Each number is 128 + 32 x the weight over its row's rms, rounded and kept within 0 to 255. Layers, rows and columns count from 0. Numbers have three digits each. The size before them is the row's rms in percent of the matrix's.

# layer 5 MLP up, 384x96, rms 0.206, rows 72-137, columns 0-47
102:152128102122106145109142169102108105085098165151125110132165132139145130113151132134189123051119126086131118100073077119072163137102175105057082
096:179170134112087115162151143076117121154111104128105139119142096108186076159036145145098136127183093130133121150136175180099130116146131108144123
099:099091138134127074145112069069060148134149088162067154113144110084098176149164151124099149124152177122157157197156084107109145075107106120108165
105:106113161180142133109095138125125084138158138178096157096144120035155169158190136089085115134143148199122116080165045119150153106070087176076143
102:149129137118114177144177197119106118145124162125092142123077091102141100171072112107164183163154079102149130125148151092102175154132180127097180
097:121062098108117173171134177112156126125081171106130072105121144158071134110102129110162093141144070090155135072116140160138084134146170092103045
098:146152102130100113145090088117159079158163080129224105129095144084212187129144080130159109190130142132108169111153129184158124109098117162089135
100:117180159190103121140063185111146146146116121171095142177164165137152136181077117078161148107116109140131062095133146148153111076129033136114123
099:156154157181152149135140142089079111148151144054156091082111136150096108186106158186110133116157089110155175092139138100049094143111118139198140
111:092147093137115112123088168098131152132131136109089162167159103081150173169186150140121127163143163065088130149143175133114198120093129103091142
118:167139085145099132074169107159144098124087130122106137121110113135092156125161086126135117104165141128174111075105088099137106116195129097131110
096:116154089152115208123148095162128190134106125123163125161127131129110097105085139107140165120105148117129091177133198147164110072091177125073067
104:129082103146126128140103155141152157101139095150109101154128090125132129178135101111167138078098127102105191061105118129055128082134133087139201
102:128080138060115113112104127153118110142116079161087165034148195153166101116168178144155195184121150123100121130097136090130164153085093045109138
105:127067121069136144149109053126055178082145134149102203159105143152068186148072149110130169159115155073117137131166134128133131134089134109090100
102:135119124110113137143164177141108174115075196119139140149121138057122110058203165172115073162177139104187144099092155106118157158149152140130113
115:069102139102148134061154122118113107131135098097137172137163150149174081195126112101168143161117129081121187162140108180104093120103136041080119
094:121117132122121129161129132129131113156144103129072119107129127083130175165208166136089141107159121170174180117131102088119138201168084059105132
112:031108108151162132129170117105126099125163107164084157124121054100183117104155150093185102158150160146102143156132150102139095146121105115082087
105:120074098162102129156146113172075058125113123134129171129177182076113107192154139195134096043122125159131176124136130098159172122171120129154153
091:114152183119089069126058158117159104094122097107202089112107190101137165126069097155145103084171079108149090125092129127124107135139072138145164
100:151168158202117135114131193148153111086080141164155104153108158089088052138150129109133050172191135110147150100168120174148176068152108150141132
096:139134171125036151143113126143087117173220160123176153091079139124110134187093107107093124140114120132113136142090182156102158181177153141113090
103:100118142068168123158134139100148072104171177092157189101086166110133181131126139159098079114157127133142084162142108140138092128122085147105142
108:128159096064134129134158161164173116160081122145207140140118165102105159181026128135148135127161120155114117180133121137131066099146076169116087
110:085167203138175134075122166108058094123160090175129068160172161086120084190118160120082114127103141172188135157163158107173101085166128138124142
100:115071087107088127123104150114184162106112121143117152136128186137155198106131141148162085066184170117156180153122110197094091131123073122083117
095:098069165198148126124078055184104172177158125134116152149121172079171179102098117139189116126095111165133126138112116140131136086086151138151112
112:156109075117128106138134146184129131105148145101135184116145139144151036166140134156144144119146190083143117156204133091141156170113146121100149
098:131146173162115100112149149149177147147133126107195124113147196102108113095114115122129144122099141213084178087127169044052145195145061138104129
095:142114085144168142139106181175152157110132073133081091132093146138131122177134177140145145204132109112113146123146175120056142126146118062117149
099:112092119131086073085113123155148183086108105121109113157115140065123175124159102136177147207145097076108138111189126139124168136133205157178130
112:090073189129127116133127196081096143191165097095164165080154101148106094161071149129131181170148187124165124135138146121128126162109091096094129
101:174108124113118146137152165155136110113116198113109118115153115116142146132109087090130197130193071138132102121076170125111089117200095114145141
088:114141185116105140093108166140112144123105119093141083099117107069122130136126151167087117135154160170113139139163108124127130145104142096106085
117:142131105084173127134182171166053161145179168133168037131158122049084123127116135120143124146094098106139102155155127102152165101105148105119156
110:159155144140121190124114075158159122178160173122101149179155139122151093135143086129173122121171101085152115047110135122113091135117145111081118
082:124124102185139129109104124138163162132110158135127071132122126109203146165173156144104141130120132093101111144115103136200112097097056179106065
101:113130084141150182134180128110127105109129121100143165095137140049138130128092093096113086102165125079122104152158205125177142113115091163054087
100:143112114140114114073125166136164140133084074122102095122099152139093124106133158173154159194120141090172146110158194124134198126108170150127071
083:145137143146096082113134136129134167140073117113125042185136141119098122110077081119173217050145076140133151132091137120162070125145137145111163
112:145156176132157141120133127179109117098101150159158119132153158149121119123135101135170126104158170149181157118120113104117172144115195083112148
103:134102134113119149145126152141071150143104163110126152063065025123097134158113077090122153061137108125140129091151117053116150157169175109137185
099:106139098101176133147113083223141219125092159104114153149139142148152128183116121165124119103153183142135156148133126155083121085124135135137152
122:101156148134098141109166133173101145156097117165151103166165132099095150126183110142118126154125127202123095172117083109087096111128091106061150
093:146159190063136098139086123168128130118115144124142137189168143134167117194161078163106074131170117169140126072133142155133131146164105124074162
106:082184216096144145201113151117076132129129133144117134107134168152138069166144195142088107104152164070118123134106095113131184168078066159110098
093:180090163162171076101095081179139151150118119073127116190118149097169125122131138134147119106120122150136141149175070127136074152132084105127084
101:146137120159122107077146182195096136138176139213184135171175152149137128176116105129121145070109102149146133109096137131181129141137098144114135
096:139114147062136133114183168167146147129093119132094153171178135057154070157139149092115131068132161121088106149170159145101129107153115084111107
102:128071161149147055123106131130105163140105107132136121091098133082127111095180140143165108121210101078159128097166111115091141172063135079131126
126:138068107147162131180147123131134155125090130120098141149093168166109104131117155164170134070091196086152156143088108112094132187110136123149191
089:156155131153157135115111121146088150109133149161121103118102096125159099129099110176140129106167128103174133014095141058155146133074122129072107
097:109092148141089157167149139158128111129105085156082138115126139111115142161084128096127136196181148117153118161166082061133193098108079118062100
108:103100192123190084135118061080088118105176196121064124140148126138146135132142164123167148098155071084142145121067110126098103161095121133068166
100:128104156153105138197080155167141118134144072057140134143150137103134121134203116129108114161138155118197116154146171094076204136134194095130133
104:135117152156176046055100140131147189108164125185110108147154171104104109127149144106128063119127143176099167104127053153127079133131095115115139
094:101178175126206142093099098153132110111122132119068108159101100146092116216098100105108106130170148169132155093124127094094090186204143118106153
085:199105098177093126115095134167126135157128135124152178161167125168124089097161100133179082119144125135121106138191135131149132101099134155018095
106:087110184139147150121139138213179103101202083066139168130184193125123088173167122134087087117146136124143104103106096141080100169085078130089150
097:128100115116125117106167152174152190099167129138195168118083168135112157135102122212084132176180198182141134138134108105099134153127068107061154
091:163084111170170136142157131147152136108096108125105100147127117048093134124143099153095105116144133187065141062090193063186120123127139110109158
093:115114123151128089073100106117179081144065101112131138081116128133122108145107118137125158137155166110114124191169141086135133094114040178102148
097:116090088076120140134162127123154155091110101112175156145113072089121154160123153164162175104097142106098113102197089092155129152134107134174094
103:102142161210148151123062108139102134154123069117114112123134112061122193128090155111136084070154134122044120096076114091154173141087203133180137
095:107081127089121147127125163107171143079105139139139180088098133141118127100098107143142144153128134094157172090100112152123127106108098121132125
# layer 5 MLP down (transposed), 384x96, rms 0.187, rows 72-137, columns 0-47
091:134110103135125093177098098082105097125134126104113141132092165135172139094149085105112085147124128116150142124130116131198134081144152176097101
108:134131104131103108101117062143097166122135114170176117157112116118169093177131170108124079122164115087075144163134079128149134200166147085078099
102:143121158103095114138061121115147090156170081085084097184142199127114115134113146133134100120108084099120100151195168181106196125170178187095129
109:195076126064115168135075152131135122128121091044081103069116117126095095103121129155102113141124139094097095083123145114088155083143168122100177
101:098154140083173057116104133144144122112109202122148135103176169169145144156107124134139077136184177088196126153121105181104096177160097163109181
080:113161153150177100108090154149141125093152053120131175115071145086157175108180192143110121108118141139028121149113132076139103090091148116112192
086:151122095110129141132115177130116180218110140179099091138195121117058102129157191045135119129154114130141177128161153147156154126121158110147124
091:187108121171175188143134161096105128092121136145150089089123131189122129108181153137084148108136139085087150118141152141099154168115215134105158
113:113168181085089136142096107175104147107105085119118108068104075141175054084171096127164140107165140092154148086124177155133110120158164150142118
108:107130128131115129092087132160150144107077142076074121145125109173092168131084083061126154102136114148160135134147183136114134079112152137090112
117:109152153081130115211147109073141097127063120199155156097146111115100168100100139174099107133130115069105129109098151103116185139149067101167133
099:043069112148087138195092054126134087139109109117127133124171117124137097083098128120146121160107114157154151125155151142142134104061115103129163
108:112121131165105160113143144144111113128133109191189121124093147169113150089215078132076134140106125127181145098157105100162186152122067121131077
112:164088136154148086084078137143136136113112178057225084196120133129156089152103155085137070095135151146114187147128178119101160147169143111149153
107:124092160125181077149158112167121077159085161139166112149103125115143148136150206116136115099086181184082083151116078138094160096132171138113142
107:123099158131108130096128214085136117132136146112133155110123150108112122155132095153125175170146136158121117078120142094119168092115148157106132
101:121139135102174138158126156174210126160168178134106131069102140112049098085087131109134162095133064150122162126133102132152093119079118146180122
088:139167150057163201066189157140104081071160106104134113160127121158131155083136137111122166106103160113097100162126153133164082117137130134148136
120:148230106121142132128071153086119170077129103068099120092137131067126136149170114114104221150080145128140141116109129119109083176102127082094163
091:099077077111116082102187168133131108105137215125174155143141109162125156138156187113159152135082106106143147079108086147124120116097175123108154
092:079115096163121155121145135149112147169150179120066129159096081143185113158204117105127103137137154130107145154143119067123096054117149153135074
094:045113174093137161161159095089167095154083161074177153122166155121119115114128120131096172137125143145072092127135097135145123117169188104161168
097:079132131182144183105089135111131123142125141071164133118126125167163215114083064140154108134116112151191111155122121134119093158143147162088161
084:168106137150184119136112121204130139114137120133134080186127124098099153125168144051094162093134091201093139111128126119100148122190113180099110
090:158181194161154110135100135118131127154200124174110124145127126173162131077198107105083152134075125128156154124148104108130145147137134111142080
109:151056102071098140108114085164166198155116181100112150105141152120117150094053116109176157100116136126079125087095129117114126169114221143117180
088:141171108103135147082148100125111125139124087157159119120149070092071031123109122127100144100082128069084058102094156118147149125156144114128110
113:095192088147113128106090132121116106075100097152160143066102176082102123190140127155171113141129144126117109172130133178120092159134160146131126
106:146171118079141096163068135160138079128140115179103112089123108224156117116119100103118168155100138165127145151083128139141142172126090149134165
085:158138151130153171187099103130149099157125178111131121168154182116114082168168141146107129153116103074171145171138099164108090102158155119113143
091:150222110082126142102111136114158121083136153101085157127117139133155161098165073104166142153111173135158138164131142110138098129170152161176095
096:102089117106123163065133126171152123073139110147151197075131109096110100160125220156107145138140177138092131136127127135139143108127121068127151
112:108103164138134139139135140114145167128185139107057159050137131129097127173100121085128115144111168142137124119132155136085099109095124135131101
095:125184115100166139099117107094132153152124081157132137124070171103095080145121139158116156119078168164101091086163146131113096110090111137176141
110:133149117188147114143120128097106100115141123127081164130115144157155153109049096127141150110134061085124150104208147155175144093136101158086089
104:088094141096151088153119096116153146209115168154092115114143102108097098099117156144150078113134100141104112100139138180110126140153152133090164
109:093153118147152132103107085165141127132160157132115150133158134080161101139104165163165147106147121090156117094113073078104047121077064078121162
087:100174079081109175124158101124107115122083112137116170128129106150149156093067139135103169112145179167177144136084119108115103107156163131117141
115:150101120136068162152167132143109101083173126148198144127124138069169099163085106120096155142121137159106113141186143103086181174160141117144144
091:124152093104088165143118120091189104080157098153172126113136120091162147216137155139124089134111138215098129131143091108110056127126095116124160
089:116083113126139130129083183093114128119176090140068171122160044116128126161171169115092070179113161138134111127127142112116098138051078146072144
099:136173055131118155138196113116109149129109106155142149086109109082152213141117097204134104195089093103154156137124106090102134137099079121153096
117:132184189171155170158120094086119110194123172121169123063104112176142121136056132104122167111149144112136146139124168109192174127120106162100200
095:172136203203128136158141068138127124116105121096145106122115106147141193110110113174214127107127138145186156073159117119151152140122179105156119
110:086152148096113120105111130120069164088160121130097065068108095154162097120095176141102175105164112092044112115119124102067150086094176159117136
094:136116107174152158134097126129097119153101092122123157111134131166151165146140082085174124139145182210147155122133145137177178175120106132089149
108:126099042128108089096133143138169141134097144155115132103122143074102107124195147086139162162184122116087165156117162141108146113170185071117142
089:147097160119122182140106144100106112134189083167150091162137138101146132116101069097065157164081095150136122177167128115137181111141140120134104
105:090102129106147139146158158110151123149117118079105126048093089107122105089128178158104092149215094090147138153132146147078180099136157101088168
095:132168096155123159161132139066174106162137111188102120138108152197199087085132089157113129125110158135166160187153157176115163169150134203163084
088:116130114119112180079170114107111076137138073141185108074186116142154169133088168154187145129098159056199174129123119080134168067129125087094134
122:085111117136154133090168193169107186121120139167161070113097165149122063136145150122131124091119188088139173105158125082155173171118100049098160
098:099154187128184137104148135130116147158107138143143130151119196089096123174144141189137149088105165164110152134135091157104164162176119174116076
094:153129177105146067082120141172148145162064124116180144131137161102133124092133221174108144088095163175123127156119100201118109104126131135139148
095:105134133104098162116126175167172110127123048169155119165124145192110152126076088142177139176049137200138114138152147105158153083122082122196110
087:101136112184099118172143129081073154114212101122076109109090106139165182110180152090085174181110127119129167155164094175135143124120095059112113
098:149150111129079160137068149133122123085090096174147107139097071130118144111122175137134165174057144078151110180179194102159104136102136055142098
093:165150132038155123205130125215094064131177124136103178111170134080062109119141208123131165139132149079142118133117131145184151164174128130136107
087:087117137130121127187110073141121147103152153136170078095162143131175148172091094089107109161075151102102153086091166105113085165132127094213123
113:135122121105083118163206095146155094068135083147166146105113138127082078096196156140156109135086097146176164125176130135055073155111133116071141
084:081175123103139079109146066139092144051157111136147090158111155121094069077161107116102076123108166104124122136144157138105096123168141025129080
085:180167048082096092121110117199174126117144119106087135153142161149061096110128154097113164109122163131140130198112139142158158162117115088165083
095:169132098078131128074154105092156133073161154133075095115110090112141062188094124149148076133116160101192094144156154098172121114077119111132064
105:094075120139161128164057065124172179105064112145077117171107148131100090142167158155108085120147119155061127115151127127135147152144083115154134
109:141114123152160143156135101131122169103144148123159103112089142125167101155097101123149093131111148087158203197111136052137038090182121113050170
106:131166135176141115159179141106165178131116190113130158161107082081156138113099076081155148138120121184130144132183116163189090119120121209150157